{
  "num_attention_heads": 2,
  "norm_place": "pre",
  "rope_fraction": 1.0,
  "init_std_o": 0.0518,
  "init_std_up": 0.0733,
  "optimizer": "muon_variant",
  "learning_rate": 0.00671,
  "beta1": 0.95,
  "max_seq_len": 1024,
  "doc_mask": true
}
Each number is 50 + 10 x the weight over its row's rms, rounded and kept within 0 to 99. Layers, rows and columns count from 0. The size before them is the row's rms in percent of the matrix's.

# gate: layer 3 MLP gate, 192x64, rms 0.203, rows 164-191, columns 32-63
# up: layer 3 MLP up, 192x64, rms 0.193, rows 164-191, columns 32-63
# down: layer 3 MLP down (transposed), 192x64, rms 0.294, rows 164-191, columns 32-63
gate164 091:60 58 52 46 30 42 53 60 45 50 46 45 61 35 34 52 59 60 55 68 56 37 55 52 46 57 35 58 59 54 35 61
up164 112:28 51 72 72 51 40 51 46 51 62 41 44 57 45 52 33 49 45 70 56 77 50 41 54 66 49 61 44 57 40 44 57
down164 109:53 60 50 54 48 62 57 68 49 47 43 48 71 31 40 54 62 50 48 47 72 40 40 52 56 62 39 59 50 38 56 46
gate165 107:34 43 41 57 45 64 45 58 58 51 36 53 34 63 43 48 53 54 50 53 53 40 40 41 57 43 61 48 47 60 49 65
up165 104:47 44 49 57 50 46 37 30 58 35 52 57 40 56 48 52 36 43 49 71 42 62 61 51 46 51 51 52 43 42 36 60
down165 097:58 61 37 54 42 63 61 46 68 47 50 63 55 39 49 64 50 54 48 57 48 27 36 50 44 44 46 47 46 29 61 49
gate166 094:53 34 54 52 44 47 42 67 49 39 40 44 53 55 38 34 56 53 36 45 37 51 42 42 43 59 39 55 37 39 42 56
up166 107:54 53 51 52 41 55 44 53 55 47 48 46 39 39 48 32 52 43 42 62 48 50 55 55 44 56 41 49 48 49 30 53
down166 089:23 65 59 40 45 52 43 59 57 55 69 61 53 69 53 53 34 40 48 52 38 33 53 54 35 48 63 63 40 42 45 52
gate167 097:60 48 42 60 60 51 53 64 36 55 45 67 57 42 23 48 35 59 45 31 40 49 41 45 45 52 56 57 43 39 47 45
up167 087:53 48 42 43 42 41 49 39 43 51 49 32 63 55 55 40 17 47 64 57 55 55 50 40 50 46 30 57 45 48 46 49
down167 093:51 62 40 41 54 59 66 44 64 59 40 52 52 33 49 44 55 41 45 64 44 44 38 58 60 52 49 44 54 26 58 69
gate168 094:63 46 48 51 54 47 46 53 36 44 50 50 50 41 50 46 71 42 30 43 42 22 45 51 51 46 51 41 49 39 60 39
up168 102:72 31 44 53 40 48 53 56 53 63 49 39 55 45 55 54 31 56 52 58 62 59 56 47 41 35 23 57 35 53 56 53
down168 110:25 57 66 43 26 63 51 59 54 47 50 45 40 55 56 48 72 44 50 53 56 36 41 52 54 52 35 41 54 49 48 53
gate169 097:36 50 65 49 54 52 62 47 55 43 54 40 46 43 48 47 43 46 43 47 56 63 50 43 62 49 43 41 43 45 60 45
up169 089:48 50 51 48 63 57 53 72 38 56 54 39 63 47 36 54 55 49 72 53 46 31 46 38 70 47 50 64 52 37 61 48
down169 092:46 59 39 52 48 57 54 50 53 62 66 47 41 38 73 54 61 66 35 39 59 48 62 53 67 42 64 34 52 53 74 66
gate170 112:51 46 49 40 59 46 39 46 31 43 49 54 48 54 52 47 35 40 56 37 42 53 61 46 44 44 70 53 43 33 45 45
up170 101:49 58 61 56 46 39 47 53 54 36 49 39 43 71 29 55 50 45 58 30 54 58 56 45 72 48 39 58 58 43 41 43
down170 110:45 49 55 42 43 67 64 51 71 57 54 44 47 60 53 44 42 47 60 54 49 43 56 50 40 56 48 59 48 34 43 45
gate171 129:53 42 51 46 46 26 46 42 44 55 40 31 49 44 50 46 50 49 61 73 53 60 50 47 45 57 43 49 59 47 64 33
up171 120:41 60 42 50 48 67 56 51 62 39 56 63 42 59 45 46 58 46 44 35 46 37 50 60 40 40 63 52 51 41 27 68
down171 090:49 64 48 42 54 50 55 47 43 45 45 47 46 56 45 67 63 44 41 39 56 34 60 56 38 54 67 55 42 71 52 54
gate172 108:35 36 63 49 49 39 46 35 49 74 40 49 42 54 54 46 61 39 38 63 39 42 63 39 28 56 61 39 57 42 49 52
up172 114:51 62 40 52 45 65 71 47 42 40 58 45 44 31 45 55 36 49 58 61 44 53 58 60 42 43 66 66 43 62 38 54
down172 107:50 46 41 51 40 48 45 61 48 47 59 49 21 42 47 46 40 57 32 50 49 28 74 57 60 40 64 55 29 50 44 49
gate173 095:63 41 63 63 65 34 71 62 52 45 38 49 54 34 46 62 51 43 34 36 57 42 42 68 50 50 45 45 40 45 52 34
up173 097:46 42 40 38 56 44 21 50 40 51 56 62 35 54 50 52 57 48 35 46 31 52 52 55 54 33 69 57 65 52 53 57
down173 095:47 62 73 47 35 42 51 60 46 56 34 60 49 65 51 34 68 39 47 36 47 46 44 40 45 29 50 54 44 49 43 52
gate174 099:38 53 53 51 55 56 50 58 52 59 47 55 55 39 60 38 34 26 51 50 51 57 47 41 43 68 66 52 59 38 66 40
up174 105:63 54 51 56 41 66 53 71 61 60 41 64 30 32 52 42 62 48 69 49 49 36 60 52 49 48 50 53 33 69 53 51
down174 110:63 47 50 39 52 44 43 67 50 61 47 65 42 43 62 37 31 46 67 41 63 52 48 45 49 44 49 57 46 48 44 53
gate175 114:51 46 43 60 54 44 62 51 56 56 31 52 56 60 51 26 46 42 26 34 49 58 57 46 43 53 55 48 59 58 65 53
up175 091:62 64 49 56 60 57 41 51 45 50 45 54 69 42 44 34 50 74 39 57 38 41 59 59 60 40 59 49 55 53 45 67
down175 105:55 51 43 46 50 64 51 59 66 54 40 39 37 54 61 51 48 52 40 52 33 39 36 28 50 62 57 37 56 53 48 49
gate176 089:44 48 50 61 50 57 42 69 64 40 55 52 47 53 47 59 37 55 44 54 68 43 45 59 63 32 54 66 63 55 43 35
up176 089:44 64 51 39 39 63 64 46 44 58 59 51 50 49 45 62 37 49 32 56 61 62 54 40 45 41 60 51 53 49 34 66
down176 090:61 36 50 65 39 55 46 39 56 55 56 41 40 39 48 49 53 38 47 57 63 73 46 42 52 34 69 73 45 55 40 31
gate177 092:55 55 43 56 58 44 51 54 57 54 39 35 62 27 56 57 70 50 29 61 50 50 62 42 47 66 40 49 54 50 54 31
up177 106:33 47 68 47 53 50 32 38 58 53 58 47 58 56 41 60 57 45 71 50 36 49 46 66 49 59 57 48 41 58 44 34
down177 114:52 41 60 66 42 48 60 47 42 54 49 45 41 70 56 51 50 54 42 63 53 47 43 37 55 58 69 71 46 60 56 29
gate178 080:40 39 47 20 37 40 70 60 56 40 47 64 59 50 50 50 58 60 47 62 46 43 40 44 40 57 64 48 50 41 52 62
up178 091:58 54 63 49 57 41 43 51 53 39 37 66 54 57 56 28 51 42 68 55 38 60 46 50 53 39 64 63 46 33 54 56
down178 098:51 55 45 50 52 53 57 47 16 36 50 70 49 30 54 49 47 52 39 46 79 41 51 52 44 38 43 59 53 35 52 47
gate179 100:38 55 45 32 41 48 43 58 61 50 54 47 45 40 70 54 48 27 53 48 51 40 51 69 34 63 54 63 63 46 52 55
up179 099:48 53 47 53 52 42 45 61 47 59 70 52 57 48 43 62 42 51 56 42 45 57 41 53 49 54 67 38 54 54 54 66
down179 100:65 45 58 57 55 67 51 44 53 26 30 62 39 48 27 60 47 57 48 55 53 58 54 38 40 42 38 74 47 46 61 47
gate180 085:31 41 57 39 38 59 60 47 53 60 36 48 53 58 34 30 45 58 35 68 56 65 69 51 47 68 57 33 51 49 38 38
up180 089:47 54 55 52 54 50 46 37 49 57 51 59 28 69 39 64 59 42 37 58 59 43 49 31 45 40 52 46 42 58 44 62
down180 086:42 54 44 61 53 59 60 55 41 64 53 53 63 51 38 33 47 50 50 37 54 36 56 52 60 55 51 45 51 60 31 52
gate181 080:47 45 56 49 33 32 37 64 46 86 44 53 47 46 46 43 40 52 49 37 59 47 42 47 53 50 60 51 47 39 39 44
up181 090:48 61 56 56 65 51 46 46 63 43 60 52 53 60 65 57 47 40 44 66 46 39 57 69 53 55 53 41 54 40 48 53
down181 100:52 58 59 55 47 49 40 55 53 47 49 39 59 63 53 40 49 21 35 65 59 44 63 57 50 42 59 45 48 47 55 37
gate182 092:51 55 33 32 47 44 49 31 46 24 43 35 64 46 46 41 60 45 48 50 46 52 43 43 35 54 46 44 60 48 46 51
up182 099:68 30 41 53 51 59 52 69 59 55 41 33 39 53 41 47 51 51 44 48 30 53 52 37 33 51 33 49 51 47 54 55
down182 107:51 42 52 56 30 38 54 44 62 51 53 44 43 48 57 73 59 49 50 50 51 46 59 66 41 51 47 55 41 64 43 47
gate183 114:60 50 50 51 59 50 38 37 23 38 53 55 42 55 40 46 65 50 38 59 33 51 47 56 56 53 54 57 40 49 59 42
up183 103:34 42 71 32 33 55 63 57 65 52 44 65 38 43 43 63 46 50 65 54 49 55 54 51 64 57 59 51 46 60 41 46
down183 101:47 56 59 48 48 64 56 55 55 41 36 53 57 61 41 44 63 38 67 53 41 54 63 43 71 52 46 50 49 61 71 41
gate184 102:49 57 53 64 48 54 53 44 55 46 55 61 52 42 51 61 40 52 48 68 57 53 47 51 30 40 50 46 62 60 58 64
up184 099:47 50 45 47 54 56 60 47 62 41 50 58 39 42 60 59 51 21 45 61 49 66 45 55 49 62 57 22 64 27 48 54
down184 095:42 49 40 48 61 37 57 67 43 59 53 35 55 61 52 40 44 59 59 47 45 53 54 44 67 55 44 51 27 58 34 49
gate185 093:53 64 49 49 47 45 49 60 47 54 53 46 39 52 44 65 41 37 62 25 77 49 60 58 64 58 59 62 52 60 36 63
up185 091:47 47 65 46 60 64 59 54 45 41 55 63 42 54 36 55 35 47 61 53 65 45 33 32 49 21 55 51 54 35 65 47
down185 093:56 51 37 59 46 46 45 38 38 43 58 37 57 50 30 41 39 48 58 37 58 49 42 51 58 59 23 36 41 49 75 61
gate186 106:47 51 41 52 63 47 72 55 35 63 42 28 45 44 45 46 45 54 47 57 62 42 63 67 62 51 54 55 62 56 32 28
up186 099:55 47 48 44 40 54 49 48 42 50 56 45 61 57 67 48 30 70 47 63 57 48 65 53 44 46 66 57 78 53 56 40
down186 106:49 48 54 43 42 53 33 61 47 57 39 55 54 58 49 61 25 65 61 49 63 62 59 49 41 51 47 49 43 56 41 29
gate187 096:50 67 56 63 40 50 63 52 57 68 46 52 48 55 63 56 47 45 63 36 70 63 51 45 61 52 49 54 49 46 56 52
up187 098:63 53 42 42 62 54 49 51 47 47 40 40 46 44 42 59 47 62 34 68 41 56 46 59 48 40 49 47 72 40 52 39
down187 105:58 50 59 62 62 54 58 50 62 30 54 56 61 62 55 42 48 53 39 57 31 34 51 59 46 52 44 43 52 30 46 57
gate188 099:63 64 49 35 47 45 37 44 31 52 66 52 58 48 51 60 48 50 47 57 43 41 60 40 59 41 62 54 44 57 52 60
up188 111:54 35 51 37 40 43 50 57 52 33 22 40 60 50 30 46 60 55 63 41 50 50 52 26 49 49 44 46 51 50 46 44
down188 116:56 41 60 50 63 48 44 50 38 36 41 44 61 58 48 45 59 51 65 29 51 56 50 52 39 42 50 41 39 41 43 50
gate189 102:45 55 62 36 52 47 60 57 49 43 46 44 56 49 37 47 67 49 52 30 40 51 54 43 32 59 42 44 50 46 51 43
up189 101:29 49 57 55 61 59 60 55 51 61 59 51 32 66 39 38 49 43 60 56 54 37 70 52 60 79 46 48 53 35 48 64
down189 093:55 49 59 51 63 58 41 69 74 49 67 59 24 32 59 58 48 56 47 35 46 49 71 60 52 54 37 33 47 47 39 67
gate190 086:56 50 41 47 47 40 51 39 58 58 45 49 61 47 41 39 49 63 30 42 39 68 42 44 56 41 56 48 42 39 52 36
up190 084:49 51 63 55 66 61 58 65 45 23 54 63 30 53 40 40 59 52 50 46 50 56 56 43 52 36 37 40 40 30 47 48
down190 085:45 57 49 62 45 44 62 54 55 40 32 26 76 52 57 56 58 41 40 61 44 53 56 48 48 47 52 54 42 40 55 48
gate191 094:47 60 64 42 43 43 45 41 52 42 60 48 52 41 25 52 75 47 53 43 48 48 71 51 56 55 61 48 68 60 62 48
up191 104:42 53 66 36 43 58 62 41 48 48 57 61 59 45 50 56 55 45 41 52 70 49 60 55 53 50 43 37 60 60 62 49
down191 094:52 72 44 35 67 55 51 58 46 66 55 62 37 45 34 59 62 57 42 51 56 42 60 44 71 55 40 37 54 57 50 49